config.toml
n_head = 4
head_dim = 32
vocab_size = 8192
rope_base = 1020.0
attn_scale = 0.177
tie_embeddings = "early"
extras = ["local attention windows", "paired heads", "exclusive self-attention"]
init_std_down = 0.0
beta1 = 0.95
seq_len = 256
train_tokens = 133200000
Each number is 128 + 24 x the weight over its row's rms, rounded and kept within 0 to 255. Layers, rows and columns count from 0. The size above them is the row's rms in percent of the matrix's.

# layer 2 MLP down (transposed), 512x128, rms 0.0948, rows 432-458, columns 0-127
size [ 20  29 136  21  14 179  24  22 170  19 150  15 121  19  22  25 133  43 118  20 132 147  60 138  17 115  35]
[[131 154 139 104 127 112 111  96 136 120 177 149 110 142 139  85 119  89 112  77 156 133 127 139  87 122 145  85 136 144 185 167 125  91  91 112 126 168 143 130 144 114 133 162 135  98  89 151 167  90 176 143  73  90 108 112 159 145 148 113 113 140 118 158 115 138 132 112 105 139 123 150 105 160 117 155 101 121 112 119 108 150 151 115 118 139 115 124 125 129 131 148 113 113 106 101 129 116  89 146  80 124 128  96  87 163 150 120 151 132 100 105 128 117 113  98  93 136  99 162 129 149 122 124 153 166 144 110]
 [186  81 135 127 143  85 110 173 122 184 118 134 111 135 141  95 112 115 111 118 106 142 153 139 172 179  67 149 129  98 171 140 118 108 161 135 144 125 109 155 127  82 133 136 154 143 160 143 164 146 133 147 139 125 146 109 107 138 147 100 161 124  99 153 111 144 119 146 163 121 126 135 166 152 132 109 122 130 109 144 176 116 151  96 120 103 170 142 145 159 120 133 135  85 166 113 120 146 158 108 127  83 148 116 111  97 102 124 132 136 150 115 101 137 136 145 153 136 120 155 128 129 124 123 171 106 166 121]
 [156 163 100  87 125 128 125 134 143 143 151 113 130 127 134 110  82 130 157 105 128 109 145 154 114 130 166 124 136 159  90 147 103 134 124 102 120 126 122 143 159 120 164 129 161 193 109 140 141 130 116 160 174 144 146 142 179  91 143 122 152 138 100  98  91 133 103 110 140 115 118 109 179 163 151 106 126  98  92 140 127 117 132 145  90 191 171 132 104 112 144 109 125  97 149 141 102 165 156  84 110 112 127 107 112 174 107 165 114 121 107 113 148 154 133 148 117 151 126 127  86 130 137 147 122 127 157 147]
 [122 143 142 125 146 158 162 145 138 133 126 154 188 157  73 126 107 163 160 118 137 170 127 112  95 152 130 141 142 160 114 159 152 108 141 113  95 108 113 106 124 145  90 118 167 149 122 175  78 102 148 152 120 128 126 134 152 141 128 134 147 162 124 112  98  99 123 166 166 148 125 134 164 126 135 112 137 116  85 160 175 137 114 114 134 120 165 133 124 191 104 115  97 116 137  98 153 112 134 132 155 171 134 120 169 116 138  69 130 139 108 126 106 117 142 126  94 114 142 104 103 125 154 134 153 139 149 101]
 [152 125 157 106 105 127 174 114 110 115 110 130 149 133 145 110 105 112  97 114 151 131  93 129 117  86  77 118 117 152 136 119 114 103 172 122 134 136 112 170 115 162 109 144 126 139 105 135 149 108  90 109 120 122 104 117 140 123 142 148 144 148  91 171 168 163 121  97 115 149  97 129 165 165  82 115 124 142 141 101 123 165 126 146 160 119 151 154 140 174 124 151 128  99 213 161 107 139 150 151 129 120  98  88 114  94 151 133 117 124 156 142  98 160  96 137 147 156 134 136 118  95 103 137 129 158 122 104]
 [126 111 188 156  95 110 112 103 156  93 150 124  95  96 154  96 109 139 105 135 152 167 110 148 154 113  91 135 125 160 118 157 119 124 106  84 100 125 155 174 107 128 112 185 141 129 102 149 136 136  87 144 148 159 114  64 159 133 133 167 150 154 131 117 112 111 100 132 111 158 123 138 150 110 112 128 102 128 128  97 142 135 145 127  87 119 160 143 126 115 147 142 134 101 122 176 115 139 138 140 118 107 152 121 133 135 136 148  97 162  79 102 150 124 131 178 125 127  84 159 107 149 117 136 119 131 168 149]
 [151 107 130  90 109 120  98 118 147 115 109 150 108 145 160 118 137 104 115 118 131  99 139 159 132  61 140  84 122 159  74 160 109  92 113 116 142 162 131 127  99  96 158 150 117 117 144 151 120 127 119 107 175  81 143 135 142 112 138 128 151 159 118 112 167 127 117 119 177 153 106 165 162 128  87 129 155 162 102 129 166 148 106 138  92 145 129 116 125 169 111 136 138 126 198 126 116 102 135 113 132 169 149 110 105 106 132 115 136 101  99 143 100 109  98 158 117 153 142 154 142  98 106 126 129 159 128 123]
 [107 107 138 116 150 109 142 112 112 171 147 159  95 111 124 133 127 117 139 163  95 131 129 140 116 162  77 158 131 104 133 138 151 116 118 131  97  95 113 110 155 102  95 142 115 118 136 153 177 131 109 129  80 122 164 129 150 162 119 102 129 105 113 119  99 165 134 129 120 110 105 120 126 148 111 104 120 126 140 113 129 113 104 109 170 166 129 124 117 138 133 169 136 106  84 116 108  72 122 155 146  87 136 147 117 157 146 115  92 168 149 129 173 179 136 116  93 127 161 144 102 139  96 167 111  59 110 118]
 [ 96  97 166 135 124 162 147 161 176 105 129 123  75  77 135 116 128 180  96 134 145 112 146 118  97 125 118 134 117  71 181 142 134 136 160  85 111 132 102  96 121 114  77 164 120 117  89 132 142 121 123 130 108 101 131 113 114 152 105 161 112 150 113 110 124 126 151 128 136 137 160 156  89 171 109 157 164 104 137 123 132 116  78 139 179 129 119 108 124 123 135 112 155 121 128 152 110 124  95 129 125 147 112 126 141  99 111  92 113 154 134 139  73 131 126 147 116 137 108 108 128 149 120 106 124  98  80 131]
 [105 168 119 153 121 152 140 155 121 137  99  99 157 143 155 111 135 124 126 120 154 134 161  95  89 105 118 127 113 116 122 155 132 120 123 112 167 136 190 127 124 142 126 149 157 141 162 174 103 142 124 118 122 143 123 132 152 138  99 153 154 112  98 131 134 136 104 135 134 165 101 187 158 138 121 120 117 118  88 118 147 119 128  98 120 105 117 122 183 161 126 118 107 100 173 132 114 102 167 108 122 128 117  47 128 101 153  95  92 127 147 122 175 164 102 128  85 124 118 160  90 130  98 145 126 141 145 107]
 [128  99 129  82 157 131 113 127 153 137 142 132 116 145 104 112 139 161 123 123 131 126 155  78  98 125 134 132 128 152  87 119 170 133 138 130 108 128 154  35 101 168 122 148 143 105  93 111 165  99 136 113 104 135 151 116 105 148 133 164 147 111 116 145  89 154 109 100 112 103 111 122  99 177 107 131 109 159 142 122 139 120  97 120 116 166 114 145 157 139 148 110 154 156  94  83 129 168 104  95 136 159 160 111 104 122 118 104 108 101 109 123 110 106 147 123 165 119 149 103 122 169 130 125 106  89 150 111]
 [148 140  79 126 117 121 145 129  93 148 105 145 105 141 114 150  88 126 147 128 134 120 142 100 160 139 148 102 115 139 149 159 137 154 109 166 125 153 108  87 118 115 154 108 105 115 108 107 112 147 146  89 143 130 183 102 141 148 118 127 143 116 127 106 136  53 144 119 136 138 101 131 140 137 111 155 117 161 139  93 114 149 146 136 120 134 166 137 111 156 164 101 101 116 154 117 142 113 167 118 122 137 127 121  98 103 143 116 173  73  93 136  88 132 125 141  95 162 174 122 141 114 134 171 177  84 143  89]
 [ 85 123 112 106 133 119 116 113 128 127 124 104 114 125 135 195  85 179  84 170 134 102 108 119 144 131 130 138  98 100  65 101  98 120 118 113 120 100 107 109 163  93 117 119 110 166 158 102 104 110 116  83 140 143 110  95  95 138 108 110 124 119 112 160 174 136  89  80  80 108 131 112 134 117 168 144 121  87 108 119 115 119 107 131 124 120 104 147 154 142 168 131 137 183 135 128 124  88 136 118 136 113 125 104  95 132  97 144 106 140 119 127 134 158 111 152 119 147 137 118 132 133  83 123 135 133 136  89]
 [197 117  98 130 113 131 142 157 159 109 175 130 159 136 138  92 130  98 142 102 137 123 114  80  94  76 123  73 132 121 138 164 124  83 133 109 107 144 107 169 112 112 135 179 149 148 110 112 163 134 126 101 104 135 130 130 120 157 126 102 159 113 159 153 127 134  91 122 139 151 168 118 103 150  75 115 125 121 137 120 127 121 140 160 115 108 151 132 109 178 117 131 109  95 176 103 103 123 125 137 162 136 128 146 139 112 144  86 134 134 149 146 120  96 114 138 172 132 141  90 132 164 141 111 138 113 152 123]
 [137  75 134  64 151 139 150 129 158  78  78 114 132 136 129 137 133 122 112 150 140 155 120 130  80 128 144 105  73  95 146 107 131 136 156 120 159 139 151 109 115 133 167 139 149 130 131 180 146 117 113 139 131 169 152 116 105 131 135 119  92 144 117 134 174 104 105 100  91 110 121 138 116 117 130  96  90 167 121 103 108 146 133 108 113 174  95 147 118  95 149 169 149 172 116 153 132  97 112 133 176 126 120 100 147 145 124 137 140  86 122 123 124 109 116 118  73 137 140 135 134 109 101 150 127 149 128 102]
 [150 122 179 104 107 103 123 143 131  72 128 104 147 131 133 128 111 117 122 131 140 134  83 141 131 123 117 109 108 133 114 160  90 188 138 139 108 126 140 149 107 123 134 144 122 169 115 107  99 145 126 155  88 163 140 138 128 138  93 131 156 159 129  84 130 120  82 113 131 139 180 159 160 126 134 105 187 141 116  92 116 137 117 144 140 166 139 158 159  81 158 130  80 110 130 129 139 128 143 117 166 139 144 170 127  82 139 107 157 102 102  97 111 105 127 136 118 137 146 115 111  66 124 130 124 156 152  98]
 [119 103 141 154 140 146 109 126 165 133 143 143 141 128 156 170 107 144 121  96 114  84 124 149  95 180 109 109 151 138 158 140 105 109  94 187 160 128 152 203 148 123 114 125 138 136 127 100 116 137  97 120 125 126 116 141  80 119 113 113  96 167 121 105 128 142 166 132 107 134 124 118 110 168 143 107 171  73  97 134 116 137 107 133 129 119 154 118 114 134 114 115 144 117 126 128 131 138 125 132 144 153 112 121 188 117  78 105 129 187 135 135 148 178 117 117  96 110  93 128 152 134  81 141 130 141 124 107]
 [131  73 102 175 130 145 119 147 166  69 115 119  95 124 146 164 108 127 138 146 126 119 132 109  72 198 138 124 143 140 117 118 122 100 109 124 133 106 116 122 179 120 125 173 134 131 154 130 101 108 108 146 152 129 127 136 100 160 125 138 128 126 128  99 116 116 156 113 118 112 163 112  78 154 142 102 148 141 125  90 147 136 101 111 145 136 151 127 128 106 185 128 140 126 118 101 142 146 137  95 154  82 116 110 178 104 117 123 118 137 153 128 119 125 159 164  98 126 145 103 155 135  81 123 155 115 176  97]
 [144 129 153 156 131 112 133 160 156 144  98 140 216 164 145 138 125 110 125 141 131 137 139  93 162 105 124  99 135 136  46 135 140  99  86 143 121 141 113 118 137 117 154 128 142 147 122 163 131 122 124 128 100 153  98 180 125 112 151 134 165  93  92  71 124 133 115 116 116 153 117 161 168  76 113  86 117  97  94 153 165 143 142 134 109 141 141 153 144 134  96 147 134 122 160 110 136 162 140 128 118 159 161 112 135  86 120 115 135 124 132 106 128 105 146 122 104 137 115 131 151 151 107  94 122 136 127 134]
 [135  91 100 160 167 110 107 174 159  82 124 108 131 129  90  94 170 124 142 180 109 122 105  87 131 133 132 153 158 117 136 138 120 131 129 128 107 118 159 114 141 147  93 157 110 134 132 150 101 149 129 132 116 104 152 131  98 165 130  92 118 157 114 127 113 129  93 162  86 121 114 139 205 110 159  68  99 125 122  88 174 111 149 134  99 118 142 158 155 137  92 108 135 147 128 102 137 121 137 132 135 128 157  73 110 104 125 130 135 121 114  88  96 140 113 119 115 147 117 118 144 118 127 126 132 161 165 126]
 [119 125 114 102 126 179 124 115 180 169 118 162 163 103  99 135 168 150  84 118  94 125 116 117 129 137 154 178  93 127  85 114 113 104 155 134 169 142 149  97 127 127 130 180 138 121 125 125 122 104 141 160 117 107 148 190 117 147 102 130 148 110 139 140 122  86 168 153 111 132 150 113 117 138 158 124 132 122  90 127 124 138 103 150 109 134 129 102 155 138 154 141 129  85 152 120 107 143 122  71 115 120 104 139 138 109  87 156 126 127 109 165 109 157 118  90 150 174 168 114 134 156 133 155 116 105 111 123]
 [153 118 147 132 159  72 124 130 138  67 115 131 129 138 128 110 111 158 114 144 125 117 138 116 176  81 142 150  93 161 122 140 120 180 136 125 123 128 122 122 148 129 169 104 172 148 118 138 107 144 104 110  99  76 134 150 123 124 142 147 118 112 114 123 121 171 139  63 163 139 136  63 137 108 113 170 144  83 136 158 132 149 117 114 149 126 174 117 147 123 115 145 146 162 120 135 105 129 128 131 121 149 148 134 144 121 148 106 104 151 136 136 149 124 122 101 171 159  82  97 129 145  86 107  80 128 142 136]
 [133 183 154 102 147 140 148 110 115 154 127 121  96 114 171  87 173 163 153  93 123  98  91 120 109 121 150  87 130 175 130 149 100 126 134 122 128 106 163  75 143 166 154 127 113 132 122 102 111 100 163 152 121  94 116 118 146 174 122 181  88 146 126 118 113 120  82 135 140 139 121 132 140 173  85 171 148 107 110 101 141 125 115 161 161 142 105 114 146 117  95 113 146 134 134  84 119 110 152 127 125 182 143 133  86 150 100 156 114 149 139 151 142 154 115 145 130 137 122 131 133 130 118 143 116 117 124 133]
 [126 103 135 109 135 142 113 145 110 151  88 154 144  86 108 144 104 132 137 118 167 118  99 140 127 157 161 123 125 131 119 154 105 124 127 136 112  85 100 146 118 141 137  88 125 119 114 155  93 130 141 128 158  93 122 117 134 154  88 132 124 155 125 119 131 163 136 120  96  92 134 167 131 114 168 120 142  81 147 138 140 106 123 111 106 122 102 168 117 100  94 133 124  76 154 192 112 127  76 157 154 120 117  99  86 141 123 130 154 149 135 115 117 145 158 145 118 131 189  75  67 140 117 150 132 168 137 119]
 [ 97 143 151 145 140 189 135 108  91 166  88  79  92 148 143  91 106 145 117 123 148 132 166 134 143 136 123 118 121 139 128 107 144 127 110 129 137 106 136  83 120 107 128 156 125 137  93 139 129 172 154 117 169 113 123 102 121 132 141  81 105 102 183 115 184 104 161 121 104 113 142 146 107 161 114 152 137 157 123 157 125  98  92 132 126 150 115 135 146 101 128 115 108 127 167  99 140 109 118 116 135 137 144 115 114 127 118 149  75 138 146 157 127 122 147 115  98 144 129 137 125 175 172 181  93  96  96 126]
 [153 153 132 160 149 132 132 166 130 113 166 163 117 130 177  99 135 152 110 149 141 121 124 128  99 143  95 139  98 165 146 122 138 112 106 148  95 114 130 162 153  97 179 149 127  81 169 127 144 104 122 143 122 119  79 138 116  98 106 141 126 129 148 114 138 159 108 110 102 175 172 111 104 110 123 176 134 141  82 123 153 109 140 111 162 131  88 104 161 132 157 102  98 135  94 157 117 140 104 132  85 116 155 153 102 129 165 141 127 100 106  73 136 137 150 110 119 152 153 106 140 154 110 158 135 111 144 131]
 [112 116 156 109 112 116 161 123 164 147 109 130 112 110  95 143 142 143 124 114 114 113 136  80 140 110  85 154 131 112 112  93 123 150 122 120 170 116 131 144  95 117 141 133 148 140  90 119 134 122 139 140 115 110 114 110 180 115 131  92  95 154 132 127 101 133  92 119 115 108 152 184  91 134 206 133 131 123  91  83  69 117 117 138 120 145 141 139 145 117  89 119 132 114 103 124 107 103 156 185 148 116 175 134 145 136 110 160 151  87 129 107 169 136 160 114 148 160 150 130 140 133 136 163  89 117 131 117]]
# layer 2 MLP up, 512x128, rms 0.104, rows 433-459, columns 0-127
size [ 30 137  24  21 171  30  27 187  29 146  24 125  26  29  29 131  45 114  27 129 144  67 142  26 123  40  26]
[[101 131 131  93 156 168 120 132 137 131 142 135 104 113 135 124  99 108 148 133 125 143 130 128 122 153 146 141 132  53 132 162 148 134 156 116 127 131 112 106 134 161 140 130 139 122  85 115 100 141 165 150 145 133 168 106 136  87 145 136 135  91  98 134 133 151 115  99 159 170  97  54 126 123  79 134 106 152 135 109  58 165 135 111 118 148  89  90 114 138 126 121 136 178 148 141 152 132 145 132 127 128 129 135 112 139 172 174 113 128 134 143 143 135 128  79 104 127 151 157 176 107 134 128 143 154 113 148]
 [ 67  97 179  96  94 159 103 114  94 137 124 123 131 116 163 139 145 119 113 171 136 105 140 117 140 126 187 118 130 101 133 120 134 181 115 142  95 123 128 141 113 136 140 146 138 141  74 118 135 107 171 135 138 131 135 130 120 137 171 165 164 125 100 151 130 133 130 127 142 117 139 164 134 148  86  99 128 133 138 143 108 138 107  89 173 150 159 123 105 101 147 160 139 160 103 102 135 149 110 158 153 147  96 145 177 114 133 126 116  98 169 131 122 137  95  79  99  96 143 117 146 131 146  89 139  99 140 124]
 [ 78 137 118 133 132 146 135 107 136 156 111 169 120 121 124  84 120  99 139 113 126 143  94 120 165 115 175 118 105  61 156 132 133 116 156 113 108 136 125 119 140 175 149 112  98 138  92 132 137 118 148 129 149 129 175 114 154 121 102 126 165  74 128 145 120 118 132 114 144 146 114  69  98  98 101 139 134 154 120 136  81 120 161 111 142 146 104  91 134 122 126 170  96 152 126 148 181 124 154 153 111 127 124 132 133 149 180 164  94 142 133 159 123 163 141  98 131 103 138 112 146 105 133  96 148 114  92 117]
 [108 110  96 101 137 131  99 124  92 149 111 106  89  98 155  90 149 145  99 143 110 117 114 132 146 117 155 150 137  94 136 101 130 135 127 120 102 135 146  88 176 168 174 141 141 153 106 150 142 118 174 175 149 145 185 117 162 128 153 170 107 108 139 154 137 133 106 145 168 120 140 113 119  85 116 159 146 165 113 136  77 160 127 114 100 123 111 132 103 149 149 164 113 142 115 129 154 146 133 137 111 159 100 128 107 132 127 170 108 155 101 145 140 130 119  94 141 130 123 134 173 110 163  97 173 109 118 133]
 [ 79 122 160 133 146 126 108 119 106 131  89 107 122  79 121  95 113 123 110 148 142 108  94 149 164 120 137  84 103 124 170 129 102 145 136  89 106 133 120 131 106 185 176 145 154 105 112 147 117 153  97 134 165 141 126 137 140 117 154 138 142 127  94 117 106 132 155 131 122 111  99 125 119  76 121 141 150 188 136  91  84 164 181  88 104 121 109 115 113 126 162 110 167 146  99 104 113 170 141 129 166 134 105 114 117 160 152 133  86 154 124 136 138 129 121 125 125  94  90 129 123 149 126 113 120 133 139 109]
 [101 118 110 118 164 150 125 131  96 142 131 155  97 129 127 133 113 120 130 137 105 124  69 130 158 152 166 117 109  98 135 120 132 157 163 132 130 131 160  98 108 168 164 133 116 145  92 157 153  84 158 144 102  89 172 112 122 123 123 157 123 110 136 131 109 145 146 115 135 126  59  92 136 105 125 154 128 145 150 147  88 171 160 141 135 117 129  71 140 145 135 117 109 136 133 127 177 139 100 114 118 122 136 162 142 160 180 185 109 135 138 147 158 161 127 110 138 121 115 159 163 105 169 111 134 131 105 131]
 [ 72 150 129 113 132 141 129 137 108 148 115 149  62  97 153 100 111 126 136 120  84 133  86 149 167 125 156 110 130  74 162 136 156 162 148 116 128 162 136  96 133 166 131 149 103 112  96 115 132 116 186 147 131 143 168 102 155 114 125 143 120 131 138 110 120 132 131 114 168 168 113 111 135 107 111 142 135 144 146 116  99 166 169  93 113 135 134  90 114 140 116 122 101 161 136 108 164 160 129 154 141 117 117 130  95 133 153 129  96 155 123 145 147 127 108 121 114 139 150 125 161 106 196 107 153 167 114 124]
 [129 134 107 133 153 165 151 139 109 131 124 132 119  65 134 138  80 171 132 120  75 115 116 124 139  86 142 118 151 138 133 108 127 117 117 113 125  96 133 143 124 148 137 154 118 107  55 106  94 104 152 158 160 152 139 122 130 107 121 138 142 140 127 155  99 151 130 136 168 111 141 132 120  83  99 126 137 176  89 125 125 119 136  90 152  88 128 143 142 123 136 123 160 109 102 118 119 123 173 148 154 101 122 163 181 118 136 158 125 109 131 112 147 134 114 139 140  95 112 106 135 111 180 118 190 107  77 140]
 [116 128 131 101 140 163 120 138 107 156 111 147  96 138 139 115  97 126 153 129  99 117 103 119 166 129 155  98 105 103 149 119 133 136 134 124 127 124 123  87 122 177 169 119 125 137  97 139 108 115 134 123 145 133 144  78 156 101 115 163 117  68 130 179 105 127 122 126 147 152  92  51 114 118 105 166 143 145 147 146 109 147 181 107 147 139 119 107 117 123 152 153 122 164 136  82 150 147 146 127 141  85 125 147  89 148 169 153 128 150 154 177 137 146 131 127 121  93 143 143 142 113 145 117 147 138  78 150]
 [108 101 129 111 113 130 120  52 137 118  88 185  93 110 144 109 117 118 122 115 148 126 125 119 138 167 161 143 122 137 158 117 168  96 100 146 117 113 172 114  83 141 137 121 137 110  99 145 160 139 101 140 162 129 173 119 129 121 163 107 161 118  98 121 124 108 124 103 107 139 130 123 114 130 111 124 125 154 136 116 130 142 145 106 131 194 101  98 158  91  99  95 160 137 131 113 162 178 144 133  87 132 105  99  91 183 115 175 109 112 146 134  88 108 113 132 121 117 116 148 147 150 113 126 139 117 114 147]
 [114 152 128  87 134 157 105 117 122 167 108 152  94 109 122 108 103 113 112 142 127 160  97 126 141 125 172 140 134  71 148 139 122 166 145 107 132 155 151  99 146 121 129 115  98 117 104 122 118  99 171 140 191 107 155 121 144 105 133 145  93  96 122 119 148 120 109 111 137 130 104  95  99 121 111 161 158 162 116 135  96 195 154 130 132 153  89 136 137 157 104 113  86 127 104 142 141 122 120 125 130 116 100 143 110 110 150 164 123 144 143 172 168 161  90  89 121  90 127 112 148 119 151  96 169 142 117 132]
 [ 91 116 135  98 130 119 138 152 123 141 115 112 103  97 107 124 147 127 121 167 115 153 135  77 115  84 127 134 113 101 119 126 120 173 142 133  92 128 148 147 133 159 123 134 135 209 127 132  86 137 145 116 139 128 141 146 144 164 117 112 144  85 154 102 111 136 129  98  94  99 119 135 157 122 114 123 125 130 129 117 133 123 100 100  92 140 137 148 170 142 122  95  96 179 138 116 126 177 150 162 140 131 104 177 155 128 150 151 118 131 135 128 141 140 112 144 113 129 140 161 144  91 143  69  86 168  70 106]
 [ 94 144 137 120 150 157 129 100  79 144 124 133 117  95 145  89  81 113 101 114 112 141  90 108 152 153 144 145 137  93 139 132 154 139 146  92 127 154 121 132 166 136 152 132 136 138  84 148 108 119 136 140 150 144 188 117 123  91 134 149 132  71 155 128 130 122 132 147 159 151 109  79 104 134  95 155 123 140 122  84 116 176 172 126 129 131  89  94 121 156 122 175 118 127 123 158 140 146 105 153  79 146 124 138 119 119 150 158 107 131 142 118 166 151 118  83  90 102 108 158 132 122 157 114 153 124 119 117]
 [111 115 102 128 130 165  84 128  75 124 108 137 100 133 137 100 123 139 105 119 107 141 114 130 170 140 146 119 107 105 150 119 169 124 144 117 133 154 125  79 132 149 150 110 128 105  84 100 140 149 152 150 161 155 153 106 131 136 166 158 152  87 119 127 100 109 146 155 110 166  98  83 131  90  92 153 159 147 141 130 125 178 160 133 138 152 122 101 133 128 141 161 145 132  89 134 167 152 168 141 148 142 124 158 153 154 176 164 121 122 128 154 160 133 135  71 114 105 141 119 134  85 135 113 129 139  92 131]
 [112 126 125  97 133 143 119 136 127 163  99 154  97  91 149 127 112 117 135 146  87 141  90 134 193 139 164 136 104 104 150 129 125 153 123 130 119 145 123 124 114 168 122 119 132 111 104 144 138 123 135 155 148 112 172  99 148  79 160 145 126  98 157 143 115 166 108 146 131 127 111 100  92 123 125 166 108 167 142 138  96 178 125  80 146 118  64 118  74 144 106 160 131 111 135 140 157 151 124 158 104 144  95 140 127 125 136 175 122 159 120 145 122 155 105 120 138 102 129 130 160  94 133 109 156 132  74 139]
 [115 172 113 142 155 134 129 145 133 117 100 177  90 131 116 109 124 133 105  84 146 126 127 143 141 143 147 108 137 130 146 113 132 111 134 152 132 143 105  90 135 154 153 153 129 113  93  70 126 136 132 127  78 148 114 152 124 142 132 132 130 131 140 156 142 150 137 132 120 131  94 149 128 149 135 183 139 108 127 186 156 128 107 120 103 148 139  55 110 173 107 167 145 149 118 124 122  89 131 137  68 123 148  92 128 134 144  96 139 155 128 163 109 135 124 141  92 128 118 116 150 107 139 139 209 173 116 117]
 [ 98 150  86  97 148 162 144 136 120 145 113 128 101  86 128  87 134  90 142 104 102 151  93 172 164 134 127 114 115  74 155 130 149 149 138 118 135 143 130  96 111 151 149 130 125 144  96 109 130 104 134 118 141 130 174 119 148  86 129 164 123 118 123 139 123 132 124 143 172 122  97 106  97  81 105 161 132 132 127 147 102 129 117 126 126 151 118 120  95 164 129 162 143 159 146 117 156 144 112 184 130 122 106 144  67 129 166 174 103 137 139 184 124 131 139 110 135 128 142 131 120 126 174 142 140 136  82 171]
 [ 83 117 120 127 157 135 114  81 111 155 148 113 151 148 153  88 131 137 165 133 128  90 133 161 141 129 117 194 130 149 142 112 120 143 149 114 118  92 165 121 148 148 132  94 100 117 141 128  89 152 121 141 179 128 124 109 127 153 185 157 116 132 100 152 157 178 132 130 112 128 120  88 113 120  94 167 172 126 164 132 121 137 144 117 172 121 118  91 119 112 153  92 158 143 112  94 131 163 105 117 146 114  91 123 119 125 138 132 122 180 136 124 152 171 139 102 152 127 112 127  99 111 146 125 160 105 136  96]
 [ 98 112  93  98 158 169 132 134 123 149 119 151  62 109 141 131 102  97 114  90 130 164  72 121 149 145 160 164 136 106 161 135 122 123 144 118 117 140 131  85 125 155 167  99 124 123 114 136 125 134 129 127 133 160 149 131 171 129 142 171 138  92 149 184 117 112 118 160 155 128  87 111  88 113 119 135 116 139 122 111 113 160 163 139 158 144 124 105 119 147 114 125 134  99 139  91 178 148 147 117 110 145 106 132  94 144 145 141 119 173 163 166 166 122 102 111 134 102 139 145 142  98 174 129 127 148 120 145]
 [120 133  77  99 137 182 145  86 119 128 111 122 123 168 139  94 145 141 128 144 130 111 105 143 151 113 109 118 134 129 133 140 148 159 149 144  78 120 130  69 109 133 120  89 123  98 130 114 145 144 149 149 140 167 128 151 118 113 138 117 122  98 127 133 143 156 145 108 146 128 124 123 122 104 142 113 127 174 182 117  89 196 104 112 133  98 115 110 153 144  88 121 115 139  87 136 109 102 154  93 125 132 113 123  92 118 109 164  90 114  90 132 119 122  65 116 135 149 165 108 114  77 124 148 116 135  85 124]
 [113 140 131 117 124 152 144 116 102 117 129 117 107 133 100 161  95 104 116  97 124 149  93 141 137 144 144 139 168 133 170 167 145 113 126  94 168 104 111 107 143  96 123 154 117 119 133 114  67 141 104 115 130 141 106 150 169 117 173 213 114 148 142 150  95 157  95 107 151 128  99 132 111 123 101 102 119 175 127 129 118 156 131 124 133 135 137 126 139 132 182 149 116 118 145 131 143 158 172 158 170 151 127 155 123 127 166 115 106 105 144 131 127 134  78 112 150  81 139 131 142 151 162 104 127 107  97 105]
 [121 160 148 122 130 162 167 142 110 129 124 128 106  80 156 125 137 139 126  95 107 127 121 149 168 158 131 135 124 127 136 167 161  86 119 133 113 129 123  75 144 179 111 138 146 119  88  96 111 113 145 172 112 106 135 167 126  99 103 121 145 153 150 121 113 112 159 164 188 130 105  97  74 136 141 176 109 125 127 142 109 160 159 158 132 100 125  99 109 168 149 189  95 150 141  99 134 134 149 109 114 157 128 139 119 116 138 167 117  91 101 145 113 141 169 106 132 103 110 136 127 149 148 130 115 113 141 124]
 [119 120  78 143 118 150 140 111 118 144  96 137 123  89 131 117 113 124 102 128 120 156 118 138 126 115 137 130 153 109 135 106 170 100 165 102 134 174  88 108 155 129 138 139 186 148 105 181 131 145 164 123  82 104 151 139 106  90 118 126 141  72 148 130 121 107 130 159 174 107 121  95 110  57 124  94 122 111 112 138 145 124 139 150 119 149  79 124  99 149 105 132 130 127 109 157 151 143 116 147 124 130 137 134 144 198 116 123  95 147 127 159 157 124 117 141 139 150 140 131 158 149 148 133 135 124  92 174]
 [115 119 111 148 147 168 120 123  89 135  81 131  96  79 152 113 127 133 113 126  92 117 111 153 146 124 169 145 131  83 157 127 168 111 155 130 115 132 131 103 141 151 147 155  84  87 115 114 107 110 148 126 139 107 185 120 142 106 149 158 116 110 118 153 115 119 129 121 131 146 107  92 101  84 107 159 128 154 169 122  76 163 169 116 116 149  77  82 106 116 148 155 113 128 126 112 108 108 137 107 122 101 130 142 124 146 142 153 131 177 164 142 127 163 109 121 134  91 108 149 175 126 156 135 121 122  95 126]
 [ 94 168 146  96 119 166 146 105 160 119 123 121 122  88 131 128 116 143 127 106  95 116 143 124 138 113 129 159 155 127 140 167 152 135  96 108 103 108 108 131 112 151 157 127  97 128 109 127 115  95 135 129 122  99 129 142 143 115 153 142 175 132 151 120 146 147 156 143 159 124  66 104 120 140 119 133 152 148 149 101  99 128 123 119 105 113 102  92 104 117 148 135 101 176  93 103 158 115  98 110  75 102  68 142  86 125 181 206 136 138 156 156 123 111 144 118 166 140 150  98 132 138 122 144 131 130 134 107]
 [ 74 147 111 115 145 150 139 145 101 126 128 162 104  91 124 101 109  91 120 131 126 121 102 141 169 138 176 130 127  80 141 109 157 152 141 121 140 176 100 117 131 103 136  96 121 134  81 141 123  93 148 133 128 164 161 138 145  95 138 122 105  67 185 156 134 132 131 140 146 133  89 103 108  75 122 117 134 164 141 124 141 157 156 122 134 124  83 101 100 145 156 150 111 135 151 129 168 159 141 132 128 153  95 130 107 149 166 154 140 160 131 133 129 145 105  94 113 107 137 113 146 109 128 122 173 148  92 129]
 [122 133 114  98 139 159  95 132  71 154 127 144  87 147 114 134 121 147 146 104  88 156  96 119 160 146 139 114 143  91 140 123 178 118 142 134 107 150 105 146 120 135 129 136  97 154 104 111 135 108 172 166 130 135 156  92 148 116 164 122 102 105 163 171 138 124 101 153 175 130  75  97  75  91 117 142 126 134 126 110  98 141 123 122 116 156  71 108 106 139 137 119 127 133 146 113 163 146 151 153 117 159 120 134 108 174 145 131 106 146 152 138 119 151 112 113 122  96  84 119 168 129 172 113 155 134 119 133]]